Part of a small language model's weights: no biases in attention or MLP, tied embeddings.
Each number is 128 + 24 x the weight over its row's rms, rounded and kept within 0 to 255. Layers, rows and columns count from 0. The size above them is the row's rms in percent of the matrix's.

# layer 8 attention value, 320x320, rms 0.0818, rows 297-319, columns 256-319
size [107  95  95  98  94 102 101  97 103 102 104 106 103  94 101 103 105 104 101 102  93 105 101]
[[154  79 156 141 137  85 110 141 137 158 157 163 130  94 140 111  79 153  79  98 160  90 144 123 112 123  85 125  92  87 157 151 149 127 157  92 123 110 122 112  98 113 119 132 128 138 100 152 132 149 117  79 118 127 122 128 139  72 126 120 112 143 157 136]
 [123 113  84 148 121 160 162 129 135 142  98  94 153 129 105  76 120 141 148 108 108 126  86 151  95 148 144 100 122 149 125  95  96 164 131 153 145 117 107 161 114 115 117 157 149  95 129 123 163  93 125 106 168 123 113 147 134 105 103 117 131 156 177 115]
 [109 121 152  99 119 129 132 129 110 111 116 114  99 130 180 139 124 144 145 159  96 131 101 146 160 147 123  96 112 142  90 146 136 133 121 102 149 123 159 175 132  97 134  97 132 162  73 174 116 140 173 139 126 132 170 136 140 144 157 165 164 140 105 114]
 [126 150 151 111 124 166 139 131 148 166 113 117 134 151 153 150 127 126 132 160 129 115 118 147 144 148 131 138 159 121 126 108 189 131 122 141 129 172 141 184 141 131 102 101 153  98 130 155 132 121 132  89 113 132 171 154 106 162 131 122 133  70 120 155]
 [114 116  87 141 139 138 149 129 129 120 131  98 115 108 129  80 108 157 144 156 111 126 135 141 165 132 145 148 155 111 170 114 135 170 118 118 160 148 118 153 106 149 146 133 165 124 145 117 111 163 173 130  92 113 129 116 162 152 143 137 112 119 157 129]
 [141 120 156 141 102 117 116  89 164 122 139  79 111 139 144 192 103 143 121 140 109 106 172 115  92 126 138 146 104  72 130 162 143 157  78 140  79 158 152 126 110 155 146 128 109 157 117 112 115 134 145 137 135 117 164 148 150  95 132 117 125  70 117 126]
 [139 118 128 136 171 134 145 118 129 130 101  86 145 154  92 127 134  97 127 112 119 116 153 116 152 143 121 142 141  98 148 112 111 113 154 143 114 134 104  56  99 104 145 128 126  78 146 145 134 144 109 112 138 123 107 125 167 107 135 153 125 138 124 183]
 [189 136 184 143 123 128 105 101 120 146 119 101 113 121 129 132 139 170 108 140 104 159 140 128 135 106 123 113 149 139 133 150 145 112 114  62  81  69 133 124 117 135  90 113 118 171 145 111 137 131 135 142 107  91 145 151 145 103 131 136 125 129 105 143]
 [151 108 108 112 130 141 120 110 166 107 117 120 127  85 164 140 125 113 113 126 125 158 126 149 101  83 136 103 156 131 124 134 137  98 109 146 155 152 126 139 172 104 160 145 123 162 152 172 140 123 139 136 131 118  95  91 126 148 104 128  65 140 116 175]
 [138 180 165 152 144 162  99 111  94 156 112 139 112 126 128 147 109 119 109 178  99 108  96 112 112 158  76 123 151 150 118 140 118 103 132 126 111 145 116 133 103 135 129 158  94 152 118 165 105 115 154 124  76 105 121 114 133  97 125  99 120 134 120 108]
 [140 138 115 122 147 164 150 107 118  97 149  92 160 135  63 171  95 155 118 155 123 108 145 157 156 131 136 141 132 145 121 149 147 160 126 149 153 109 107  90 123 141 143 173 115 147 118 128 143 144 126 107 150 140 148 126 145 142 109 142 172 114 100 110]
 [145 162 136 165 143 149 126 119 135 162 145 118 116 147 150 156 108 129 130 121 146 138 136 143 105  76  99 132 117 114 115  92 131 138 121 123 162 102 106 136 130 133 154 124 118 140 150 154 137 159 169 139 147 159 134 175 145 168 127 118 177 147 116  90]
 [182 109 164 124 112 149 117 153 113 143 153 120 163 139 139 136 100  75 153  94 137 103 107  99 125 132 215 131 154 110 126 133 127 143  98 175 172 121 133 130 120 128 120 156 135 110 141 131 120 122 136 136 117  91 120 158 118 124 120 125 120 102 129 156]
 [110 121 138 119 144 125 106 117 127 139 158 180 156 108 131 142 144 104 126 114 112 151 169 105 128  93 112 112 110  90 118 165 134 133  90 120 110 101  91 174 176 123 184 128 125 125 171 122 117 179 150 106 127 102 135 149 146 129 125 117 109 134 115 110]
 [105 106 144 129 168 131  98 146 117 113 133 146  96 114 132  95 139 130 131 166 139 127 135  98 119 117 109 100 160 131 146 131 152 140 158 157 117  95 141 118 127 139  89 152 149 116 147 145 128  81 143  97 149 100 157 122 157 122 125 137 151 127 137 144]
 [ 92 143 112 105  69 152  89 160 134 124 169  83 113 144 146 120 119 114 186  57 133  97 126  94 113 159 123 138 121 147 140 108 174 116 163 155 130 109 162 135 115  74 104 122 145 118  99 108 102 109 152 114 106 118 124 133 130 156 131  90 103 148 158 127]
 [136  92 182 129 191 143 133 106  86 116 184 123 113 132 137 122 138 109 113 140 148  95 142 114 120 143 133 113 149 135 152  82  89 147 136 147 133 108 101 145 127 122 137 130 154 168 116 105 134 121 144 101 104 200 129  89 146 120 119 134 118 108 126 122]
 [141  69 167 152 125 153 108 153 114 157 108 127 125 130 122 132 118  95 133 120 117 128 102  89 124 105 115 181 100 131 171 167 168 124 139 104 112 109 135 135 134 153  88 171 143 113 159 175 129 119 159 134 141 128  86 133 127 168 150  93 146  72 123 126]
 [139 158 105 129 139 143 124 142  91 141 107  97 137 155  97  87 113 164 196 117 152 127 136  99 109 118 142 101 100 147 119 128 103 147 154 153 143  90 131 122 109 102 137 126 132 120 144  84 130 102 109 170 125 145 120 168 137 126 139 106 140 148 119 147]
 [114 150  96 149 107 140 170 189 113 145 130 117  81  72 128  99 112 122 175  89 121 157 168 173 128 123 127 162 187 110 157  87 142 137 155 112 115 168 133 111 142 148 159 118 152 124 171 114 100  92 119 159 104  93 133 115  98 181 121  71 134 129 100 124]
 [118 109 152 126  81 137 141 137 123 109 104 171 112 118 157 139 177 144 139 177 137 110 123  98 137 117 172 112 168 117 135 127 141 122  98 148 140 140 115 130 118 100 155 123 164 121 108 107 161 111 133 131 131 118  93 158 119 149 130  96 120 192 166 116]
 [115 137 152 119 152 123 145 146 130  96 165 153 103 106 138 161  94 116  69 151 117 138 135 122  98 161 133 137 146 116 166 138 163 132 132 133 112 136 129 120 105 102 122 150 137 137 102  85 145 138  94 112  87 138 153 137 119 114 124 110 108 121 148 106]
 [ 96 110 131  95 138 135 148  90 131  95  95 164 103 170 165  95 124 138 141 113 197 120  98 129 138 127 136 146 127 139 145 104 154 118 121 101 140 138 132 146 101 152 140 111 141 159 129 104  88 136 104 195 147 114 139 117  95 135 148 120 164 135 140  98]]
# layer 8 attention output (transposed), 320x320, rms 0.0969, rows 297-319, columns 256-319
size [102  99  96 104  93 104  95  97  99  98 101 101  97  94  98  97 107 101  98 100  95 107  98]
[[104 123 101 110 109 168 134 110 100  91 127  89 125 130 106 118 163  81 165 149 133 139 132 139 161 125 173 131 179 177  98  92 101 155 110 108 126 115 139 114 108 131 125 154 153 109 179 100 139  98  97 161 137  90 147 132 126 184 127 132 146  99 130 118]
 [126 153 169 136 155 124 102 173 122 135 103 137 158 137 137 165 143 117 107 122 128 109 141 110 104 101 134 129 122 115  99 133 173 122 110 168 146 121 141 137 112 134 123  65 127 128 132 109  87 174 118 119 109 122 152 127 138 126 136 116 144 136 128 163]
 [166 136 109 112 144 124 114  94 132 145 135  98 116 172 106 151 140 123 118 108 121 122 107 124 129 110 123 129 160 110 158 101 134 141 133 120 125 156 119 128 131 145 115 114 141 121 159 103 165 137 121 161 146  90  89 119  93 152  75  92 116 119 106 126]
 [132 113 100 108 157 130 136 146 164 123 143  96 136 131 109 117 133 149 129 112 135 123 150 126 122 138 102 119 106 110  94 112  94 136 128 171 120 120 113 114 118 128 137 151 135 154 112 145 146 159 133 113 131 108  87 138 131 142 134 171 168 114 121  98]
 [ 91 123 186 136 117 114 124 153 143 123 144 150 131 131  95 165 108 102  80 117 128 142 126 132 115 122 108  98 101 122 114 167 122 110 136 127 106 112 113 121 130  96  85  96 118 137 140 137 155 125 140 142 148 125 119 140 148  76 150 150 134 140 121 105]
 [130 146  88 115 138 156 135 128 114 131 126 162 152 128 120  58 132 113  92 122 164 164 120 121 125 143 150 137 175 204 121 123 132 118 145 141 142 137 140  85 169 131 112 126 103 124 130 132  98  85 119 109 142 126 104 116 130 167 109 124 138 149 159 163]
 [111 111 137 114  95 139 100 169 142 114 113 146 121 101 181 138 120 168  93 149 128 156 131 161  89 148 143 148 135 159 118 160 143 109 128  90 126 142 129 168 122 103 100 137 162 153 109  79 131  95 127 139 140 141 160 138 131 125 128 127 142 122 153 100]
 [113 150 124  90 114 153 120 135 147 145  96 130  87 102 103  96 134 134 144 125 158  98 112 131 140 125 182 116 139 110 124 109  81 148 130 171 177 183 151 135 130 140 152 122 135 134  83 118 122 148 163 107 136 159 110 164 105 150 106 117  98 145 146 124]
 [117 137 145 151 118 145  69 114 135 165  98 102 121 127 122 104 141  96 164 118 131 102 135  91 149 111  92 182  76 143 144 141 148 120 118 111 116 123 162 128 106 145 128  82 132 148  83 110 114  92 153 125 123 117 146 177 130 170 124 158 204 110 125 106]
 [ 91 105 106 151 115 115  96 140 159  99 125 111 115 138 125  93 137 179  86  74 166 144 149 117 114 125 143 124 104  82 139  92 161 159 119 140 117 132 131  81 169 117 105  98 127 140 114  98 151 113 107 101 166 140 129 147 120 123 155 181 151 134 137 140]
 [201 129 168 138 114 120 147 182 136 135 107 163  93 107 193 122 126 100 135 152 131 119 156 129 120 141 155 118 118  97 119  97 144 124 125 108  84 148 134 109 111 119 126 105 151 110 143 118 103 151 143 196 138 132 141 146 142 116 138 100  76 140 137 122]
 [129 149 128 103 169 117 107 121  91 110 116 150  85 126 119 132 156 149 110  84  83 143  86 115 142 183 186 129 117 137 122 138 133 149 188  92 105 147 126 102  87 123 108 116  97 139  93 139 116 161  91 145 124 137 125 147 124 124 144 118 122 137 142 106]
 [ 98 139 122 115 139 110 157 121 135 110  99 122  62 143 165 125 155 141 121 162 143 125 144 143 153 125  75 120  85 169  84 120 149 154 158 153 130 153 112 147 169 138 136 122 114 125 114 110 162 124 132 107 177 135 119 126 147 118 103 124 143 130  75 105]
 [167 116 100 121 172 127 123  93 131 100 120  95 123 140 154 104 123 129 139 128 137 135 125 138 120 145 139 156 127 169 114 104 130 122 169 131 140  99 144  94  95 134  82 133 102 116 104 124 112  69 153 148 128 164 154 118  92 137 124 111 142  92 131 145]
 [ 94 160 116 155  96 122 105 108 115  78 134 152 119 106 120 143 155 119 123 105 144 159 131 143 151 161 143 170 163 124 159 155 125 127 144 102 135 154 134 135 151 151 162 103 119 157 132 142 144 157 114 148 117 141 114 156 108  80 131  98 167  92 143 128]
 [185 131  91 165 159 163 145 129 137 127 119 156 181 118 140  89 155 149  81 142 136 130 132 117 108  89 148 136 122 134 106 155 132 133 114 124 149 104 147 125 128  95 125  95 122 109 129 165 124 111 105 146 133 131 148 132 141  91 126 118 135 114 106 105]
 [ 99 129 127 175  65 147 116 109 149 123  82 126 102 140 118 161 120 144 125 125 144 144 106 143 157 150 131 147 144 136 107 150 163  92 112  93  84 177 130 126 149 122 108 109 153 122 150 126 138 143 152 141 149  83 164 149 127 125 154  63 177 148 115 140]
 [ 83 177 107 137 160 108  94 128 172  81 160  97 160 113 150 123 148 155 102 110 152 137 133 131  75 128 136 130 129 108 111 112  82 174 146 129 130 160 111 134 159 157 165 108 146 113  81 122 125 111 128 138 125 163 155 125 131 131 106 110 129 142 105 125]
 [ 78 117 138 113 111 139 125 120 120  89 167 176 140  86 146 150 117 127  93 115 102  96 127  97 110 169 146 144 146 131 119 138 167 128 109 150 129 118 120 152 149 148 157 109 123  74 118 126 143 163 108 102 126 115 163 100 115 136 128 135 138 114 173 103]
 [125 112 131  93 158 129 136  94 148 152 150 126 168 175 163 112 120 125 129 128 145  58 170 102 119 128 118  75 104 170 118 121 137 112 108 135  89 101 148 126  88  97 132 109  93 137 127 186 121 157 113  98 151 133 142  95 119 152 132 138 139 160 106 141]
 [125 140 140 149 124 101 115 115 122  98 135 120 116 164 122 157 122 125 125 103 110 151  97  84 143 135  97 177 100 145 123 169 151 144 149 116 103 118 126 133 141 146 124 139 149 124 123 140  82  95 108 121 148 104 120 110 141 118 146 133 167  72 107  86]
 [157  81 154 131 132 136 138 157  90 107 102 137 115 153 126 127 147 154 159 128 172 107  85 132 146 136 128 173  94  95  70 148 104 115 120 106 148 134 168 126 105 144 133 118 110 143 135 141 125 117 168 118 139 117 133  82  91 134 120 156 129 170 117 161]
 [141 147 135 148 102 135 102 154 159 163 201 157 155 139 116 113 124 161 120 134 134 131 105 118 133 129 146 137 154 101 130 130 133 153 109 121 102 150 161 109  87 103 113 123 114  96 126 170 146 130 147  96 111 102  94 117 138 127 112 125  97 129 120 169]]
# layer 8 MLP up, 1280x320, rms 0.0892, rows 0-29, columns 256-319
size [104 104 101 105  90 109 101  93  97 105  94 103  99 107 108  93 105  99 102 111  87  94  97  89  94  87  99 102 107  90]
[[ 86 141 115 121 117 133 114 132 105 101 129 151 113 142 131 112 152  96 132 114 144 119 139 104 117 153 177 164 104 116 125 127  96 102 129 124 129 154 160 117 132 152 108  92 128 146  94 166 137 118 177 154 136 141 143 118 173 169 120 106  67 157 107 157]
 [ 74 135 129 149 152  86 119 136 144 161 117 125 148 111 156 130  84 154 118  71 142 121 116 142 130 151 152 132 116  88 159 111 120 179 128 122  95 117 147 132 144 151 154 104 145 145  83 143 112 108 119 151 108  94 115 121 125 139 126 168 142 119 140  93]
 [111 153 159 114 138 152 115 112 120 126 118 130 130  64 171 100 134 104 112 145 146 126 151 100 136 131 139 137 100 124 128 145 167 110 130 106 127 117 158 126 104 141 114 115 154 107 142 106 166 133 142 123 120 117  97 131  95 149 171 142 155 107 136 141]
 [133 114 116 120 133 108 153  67 128 157 141 122 144 115 161 140 120 101 124 149  87 142 163  95 151 102 165 143 125 122 104 108 117  85 123 105 141 152 125 106 119  89 133 133  94 132 115 103 105  83 132 115 133 121  97 122 127 127  70 121 146 131  95 147]
 [159 110 118 139 117 134 129 170 141 117 179 152  88 119 106 128 111  98 102 143 111 135 105 112 134 170 114 145 134 139  96 114 124 139 149 131 163 125  94 140 135 134 137 114 143 135 164 149 160 149 117  92 114 109 144 117 144 121 124 131 157 148 114 147]
 [137 145 123 118 140 135 143 138 128 145 143 128 135 172 160 100 150 118  99 107 125 155 128 106 110 135 158 152 113 148 132 109 187  93 124 158 145 154 189  87  72 121 111 144 160 101 148 100 123 120 134 173 119  56 147 118  95 126 161 115 155 124 114 117]
 [136 169 134 146 143 138  95  90 161 140 164 141  77 147 143 155 112 131 168 120 145 126 136 142 144 119 151 131 132 133 170 179 127  60 118 136 111 138 149  95 121 108 103 129 132 134 161 124 109  94 151 154 143 137 143 121 120  74 143 121 130 159 120 101]
 [130 140  85  92 129 112 100 153 173 147 196 119  98 119 102 140  87 133 104 147 182 113 104 159 170  95 132 158 167 146  63 147 126 166 106  82 168 156 112 110 113 127 162 103 135 162 100 135 109 126 130 104 119 111 102 116 159 137 125 122 123 103 151 130]
 [112  95 130 130 157 114 141  91 148 138 167 172 114  88 137 136 126 114 125  77 145 120 141 177 124 129 119 137 123 150 125 138 125 132 120 116 118 101 130 111 130  70 100 127 126 113 149 131 136 115 132 147 117 134 102 114 103 108 145 112 135 114 159 100]
 [124 142 105 177 113 141 126 131 125 103 111 105 122 125 137 100 169 137 136 172 136 187 138 136 126 140 140 117 145 128 129 104 108 157 166 122  96 103 112 144  90 130 134 117 131 157 113 117 150 116  83 117 138 126 150 135 138  97 106 118 146 113  80 150]
 [118  56 134 167  98 120 127 120 139 101 112 132  99 150 120 104  97  96 109 151 126 123 149  95 135 122 120 103 132 154 136 141 138 115  93 171 146 139 154  73 122 109 138 172 113 143 123 104 139 119 127  85 118 125 154 108  69 140 150 107 156 180 146 158]
 [154 163 129 148 126 178 155 117 173 125 118 155 116 147 134  86 148 111 177 106 150 135 101 128 112 131 132 106 146 168 119 120  97 121 133 141 112  99 108 182 153 121 127 136  87 111 154 134 150 111 137  95 137 137  94 145 116 107 118 119 101 128 110 139]
 [110 136 159 144 126 131 119  74 126 122 109 106 101 178 124 105 121 116 119  73  96 110 114  70 120 115 171 160 127 110 122 100 124 156 118 104 124 114 109 160 183 150 197 119 137 105 137 165 152 115 145 122 159 104 132 132  93 111 138 133 128 142 123 123]
 [121 123  82 113 139 144 112 149 104  77 177 161 137 144 132 119 140 162 104 113 143 123 145 131 163 137 111 116  65 116 169 132 138 122  75 143 124 117  97 134 106 136 110 101 125 118 106 145 144 142 184 139  76 165  96  92 131 129 126 176 129 108 126  85]
 [154 148  90 156 103  83 139 125 146  97  83 161 146 130 102 124  86 100 128  63 144 124 137 113 151 108 130 122 147 156 120  90 118 117 141 161 169 130 105 122 172 130 120 165 134 172  94 173  79 133 148 144 134 117 115 120 102  69 114  98 124 127  89 145]
 [160 108 121 136 132  64 186 181 129 101 139 120 128 170 143 132 102 114 155 121 148 105 135 139  99 108 133  89 112  99 112 130 174  79 130 127  87  99 138 146 131 157 121 158 148 111 134 131 150 119 138 124  92 115 117 162 143 136 103 137 174 130  95  83]
 [128 125 118 125 146 164 124 162 141 154 127 156 138 108 139 119 117 117  98 118 146 150 179 101 166 137 108 119 135 169 115 112 146 119  79 132 150 113 181 111 125 119 104 167 131 118 118 145 154  71 146 127 156 167 107  94 112 157 132 151 111 119 115 128]
 [130 126 126 129 119 116 108  67 124 139 136 131 167 123 139 120 138 140 146 144 123 126 121 119 184 170 115 124  97 115 150 149 143 135 111 126 145 123  86 105 129 148 122 140 135 129 109 133 112 119 102 131 120 141 105 111 114 115 155 118 142 152 133 140]
 [106 125 130 142 129 136  94 157 102 138 104  96 135 159 140 147 111 127 142 102 152 111 115 122 143 173 148 102 138 117 123 149 106 136 137 161 140 157 152 112 114 113 139 149 118 157  95 129 137 112 160  79 119 113 118 138 117 129 126 146 177 156 137 120]
 [131 112 134  85 134  58 135 137  90 133 115 155 135 115 134 121 134 167  95 142 158 139 109 123 113 104 129 157  93 134 105 126 157 142 117 109 126 159  99 133  99 136 112 152 137 124 149 129 147 147 100 138 124 131 142 160 117 148 114 111 135  83 105  69]
 [181  76 107 117 136 106  90 116 120 152 103 115 154  96 139 128 121 100 140 127 133 125 111 139 102 142 108 138 139 143  98 151 121 161 154 156 157 145 138 129 144 132 109 157  75 121 111 123 122 132 145 147 170  70 109 133 129 139 135 150 116 147 140 123]
 [123 143 136  96  99 120 169  92 136 117 127 131 113 127 120 104 170 155 137 136  76 130 135  99 144  99 112 168 124 102 132 139 142 139 140 131  95 132 143 143 140 128  96 125 100 140 109 124 141 123 133 120 126 119 101 150 136 103 115  96 119 154 117 119]
 [139 141 136 125 125 116 139 170  78 133 134 137  94 104 126  91 111  91 122 134 108 131 144 129 133 107 112 133 103 116 150 177 107 127 145  79 138 131 124 112 155 145 124 115 101 135  93  90 122 108  99 117 184 142 131 140 115 107 144 161 101  87 151 162]
 [158 123  85 119  82 122 117 149 115 129 110 159 125 158 117 127 135  99 147 160 140 173 116  92  96 105 125 114 116 125  89 111 128 107 130 139 137 123 119 155 107  91 130 135 166 125 111 115 125 101 167  96 105 116 134  84 118 139 148 136 124 142 124 101]
 [103 123 144 118 143  87 103  91  57 148 170 117  93  99 125 115 147 150 117 151 119 116 142 122 114 100 119 138 176  94 163 114 154 157  96 136 170 128  78 152  95 120 101 118 151 127 125 140 132 102 168 103 123 108 100 101 145 112 104 108  97 103 105 157]
 [136  79 125 184 145 153 101 119 128 133 118  90 125 107 115 130 155 112 140 127 146 153 117 127 111 151  87 107 140 112  85 162 129 153 140 121 130 141  97 142 124 131 158 109 102 146 113 168 128  96 132 122 146 148  84  94 133 121 124 166 162  97 121 135]
 [136 142 166 109 141 146 151 111  96 135 165  90 130 164 175 128  96 108  90 120  96 133 115 161 101 123  79 160 106 132 106 116 104 146 131 170  90 137 181 150  94 134 127 157 143 135 139 133 153 126  94 130 165 165 121 147  87 105 104 112 109 125 152 169]
 [101 104 116 106  82 155 119 150 104 129 125 133 139 171  86  85 118 109 116 111 145 104 123 177 138 132 140 127 148 118 140 152 132 122 139 152 150 114 134 163 139 140 192 165 166 135 182 129 110 131 116  91 107 147 130  88 109 138 146 161 114 146  97 118]
 [107 141 171 134 148 140 163 140 125 139 119 128  85 196 115 146 139 114 139 111 164 126  39 148 106 175 100 112  98 119 105 136 121 117 138  97 141 121 114 108 102  82 170 145 172 112 145 110 131 118 142 125 128 130 134  93 129 107 123 170 110 116  85 131]
 [149  97 135 146 133 144 119 160 160 148 141 115 118 167 139 151 130 159 109 137 169 126 153 163 115 107  98 131 184 109 123 153 117 133 115 130 140  73 119 116 117 135 137 130  91 143  88 106 111 129 127 104 105 155 139 155 142 142  82 141 107 136 119 119]]
# layer 8 MLP down (transposed), 1280x320, rms 0.174, rows 0-28, columns 256-319
size [ 94 104  93 108  84 102 100  96  93 109  90 108  92 107  98  91 111  98 118 119  84  99  90  92  91  89  96  97 110]
[[169 137  96 103 148 121 125 113 104 123  82 160 166 139  86 100 126 135 133 150 109 127  74  85 192 138 140 124 151 122 147  88 163  87 127 140 168 184 163 115  99 100 100 107  96 166 130 137  88 144 134 123 162  93 126 122 159 129 127 137 141 153 122 109]
 [ 99 129 132 153 132 153 123 106 153 122 129 127 101 140 158  78  86 137 106 164 143  67 125 130 100 146 163 112 104 127 156 104 109 110 166 141  99 130 128 104 123 161 162 136 126 121 163 114 129 102 144 143 118 130 114 111 103 131  84 136 127 153  86 141]
 [138 130  97 110  59  94 119 137 161 116 125  96 110 105  52 129 144 107 165 122 185 124  66 112 127  90 138 116 156 143 152 126 129 119  99 115 140  84 109  96 118 121 156  52 122 130 160 120 115 130 137 117 107 136 114 107 143 140 146 112 162 137 125 141]
 [137 150 118 152 131 142 131 153  83 179 110 125 137 157 139  87 112 126 112 144 105 107 148 142 166 121 122 130 123 128 107  84 188 131 136 163 132 118 133 139 146 190 127 117 135 166  79 114  92 124 103 116 118 113  93 135 131 124 124  95 136 146 135 137]
 [128 106 137  93 132 127 167 197 163 104 127  92 141  77 142 137 145 117  93  97  76 109 128  93 126 122 142 129 117 123 146  93 164 101 148 147 127 101 152 124 151 108  96  83 118 147 142  79 142  84 134 104 127 126 122 107  85 137 162 155 119 154 114 151]
 [137 151  75 144 160 138 147 153 132 140 107 144 122 121 132 123 132 106 148 101 145 112 113 119 139 147 155  87 129 146 153 104 151  90 117  93 147  79 152 160 104 130  98 164 112 106 131  77 115 135 121 112 106 138 110  96 139 144 127 145 135 129 110 122]
 [102  82 123 144  98 109 155 181 143 137 101 143 120  91  88 120 121 150 115 142  88 105 100 124 137 118 165 117 147 132 137 150 115  96 131 127 143  92 136 108 118  64 120  99  88 122 134 149 110 112 143 163 108 192 119 141 114 113 104 118 125 120  77 128]
 [127 127 134 143 125  93 102 113 115 128  85 107 140 137 156 145 147 128 144 123  81 135 161 140 130  99 133 141  95 103 126 157 109 116 158 138  88 150  86 122 131 155 137 130 150 137 143 150 150 120 147 127 117 161 128 142 134 120 128 134 161 119 115 126]
 [185 148 107 139  93 111 113 127 155  96 151 116 140 151 118 115 142 102 153 130 151 122 122 104 141 121 144 156 105 161 157 146 102 142 156  96 110 100 125 101 110 153 116 148 115 150 159 134  85 127 153 157 100 161 163 151 135  90  92 123 107 138 177 126]
 [145 127 154 118  77 155 132  78 117 120 118 149 116 113 127 124 151 132  99 113 135 154 161 133 125 171 147 124 134 173 123 107 135 149 101 132 114 141 137 102 139 109 118 116 134  64 100 106 123 132 100 140 122 171 115 113 111 162 153 124 163 139 159 126]
 [141  87 158 128  99 133 148 150 167 147 129  91 162 170 126 126 182 117 135  78  94 117 157 151 123 134 198 146 113 137 130 161 163 132 168 151 110 119 136 140 106 135 126 102 155  93  89 132 128  97 107 137 146 162 124 128 154 151 137 161 140 111  94 101]
 [181 117 143 107 114 149 135 136 135 107 106 155 144  83 114 121 147 107 172 117 111 143 112 135 122 107 108 143 140 126  77 138 123 145 163 105 153 118  91 120  89 128  88 118 113 129 141 152 133 149  86 127  79  84 141 160 118 120 139 127 162 105 125 137]
 [116 157 153 119 159  91 154 140 137 130 106 134 135 121 113 119 126 117 103 155 189 157 113 131 125 132 155 100 115 176 152 172 118 159 104 146 111 150 149 113 157 118 105 131 131 118 140 101 128 165 114 141 148 143 102 134 113 137 105  80 140 109 138 101]
 [134 131 111  92 142 141 127 154 161  66 113 140  97 148 117 109 153 114 106 107 101 144 102 137 119 128 148 131  88 151 207 142  97 117 148 130 105 104 140 122 108 112 132 120 115 142 141 131 144  72 123  99 128 119 129  87 124 114 108 166 102 117 129  90]
 [129 126 146 147 165 146 125 126 119 107 100  98 150 109 108 153 144  88 131 138 149 131  97 124 132 122 169 119 107 117 154  95 107 159 119 144 135  98 139 166  78 106 201 170 104 125 136 148 113 125 126 132 129 175  97 121 159 138 153 133 142 120 140 133]
 [138 156 139 107  90 181 137  79 150 178 153 137 115 104 169 141 147 132  99 134 143 105 103 111 131 131 146 161 124  99 124  81 135 140 113 103 156 140 130 178 131 151  99 124 114 120 135 152 107 112 122 116 114 182 153 168 159  96 165  77 120 118 127 118]
 [171 152 143 150 138  78 153 127 127 137 113  90 168 109  95 143 115 114 123 131 127 139 113 125 135 150 103 118 182 104 115 117 103 118 157 121 139  69 115 136  68 114 137 134 122 124 152 146 118 111 123 107 118 154 136 135 129 133 128  84 147 148 153 120]
 [106 123 120 117 107 154 128 150 171 138 167 128 134 154 126 162 120 144 114 150 120 115 151 134  96 141 138  77 137 106  96  93  47 141 117 122 150 164 118 139 115 124 128 168 107 127 128 119  93 152 138 104 118 110 166 114  97 110 144 103 145 146 130 108]
 [169  89 122 127 112 135 131 163 118 137 106  73 144 161 135 150 121 155 136  83 165 169 128 121 105 115 165 133 137 119  94 138 144 145 132 124 130 114 124  99 114 154 135 157 133 137 119 126 149 133 156  91 137 100  46  92 122  83 118 140 121 133 107 133]
 [125 140 178 110 160 115 114 138 123 121 133 172 143 127 138  89 105 134  87 102 119 117 114 155  99 117 126 121 119 126  93 152 164 162 117 148 148 156 102 163 132 140 114  98 109 134 154 155  99 121 109 136 133 131 132 108 138 139 132  86 124  94 130 120]
 [150 107 118 120 135 123 151 134 120 103 152 117 124 103 135 164 161 126 143 155 112 113 122  97 125  97 168 139 135 114 127 168 105 123 133 121  82  99 135 127 139 119 128 114 140 126 155 117 122 127 129  98 159 125 119 135 115 144 137 151 132 144 124 141]
 [148 114 112 141 155 118 128 111 148  95 137  94 151 130 129 127 115  96 123 156 209 124 166 102 133 110 108 120 176 150  56 147  98 147 151 153 130 107 130 134 141 124 146 125 114 151 164 116 102  99 119 147 117 109 158 102 155 119 104 125 145 152  99 116]
 [104 101 115 132 167 123 148 112 161 126 144 120 121 131 115 114 156 122 116  93 125 140 175 151 119 152 128 174 108 132 124 118 138 125 114 135 141 142 132 164 156 113 129 103  90 106 151 111 135 123 129 111  66 112 143 188 132 101 151  88 114 101 116 123]
 [122 142 117 107 141 141 179  69 144 151 119 124  97  70 105 140  77 106 109 127 129 119 107  97 144 139 143 133 133 113 155 122 114 126 143 116 136 102 148 139 171 157  90  88  85 123 132 101 109  91 133 189 110  88 122 139 122 148 148 114 107 155 105 122]
 [142 126 140 137  98 132 142  97 164 145 144 153 116 130 120 156 116 159 146 116 105 166  79 168 146  64 104 117 112 118 113 117 172 111 136 106 131 136 134 100 124 140 129 130  67 148 135 128 161 122 119 149 117 130 157 158 115 121 130 149 127 104 105 123]
 [ 57  93 105  76  96 128 120 153 118 107 162 128 113 174 120 131 123 184 100 160 124 139 110 161 130 114 177 120 147 106 148  87 102 109 118 134 146 144 113 121 129 153 126 107 123 116  87 150 139 142 122  95 124 113 119 139 148 114 112 112 145 144 157 164]
 [144 128 111 172 168 152 123 170 129 130 127 163  57 114  72 130 134 122 164 128 165 126 118 107 183 120 140 167 147  84 127 173 168 117 139 138 147 107 156 147 124 133 155 119 121 151 124 165 150 156 146 131 131 129 142 114 161 140 125 141 164 142  81 187]
 [153 116 123 139 129 168 149 159 171 105 176 136 138 121 121 144 132 110 135 138 141 140 139 155 161 106 122 134 124 164 150 131 119 175 133 148 138 130 130 121  94 139  89 125 134 138 136 115 120 137 146 106 124 153 134 124 157 137  95 113  99 128 111 149]
 [138 118 143 152 109 127 144 115 100  99  92 156 154 115  80 139 169 125 174 113  84  89 101 126  94 136 149  99 114 138 148 126 132 119 139 134 140 179 113 156 118 122  95 142 126 122 138  95 114  98 117 131 125 118 113 150 107 117 136 144  97 127 108 125]]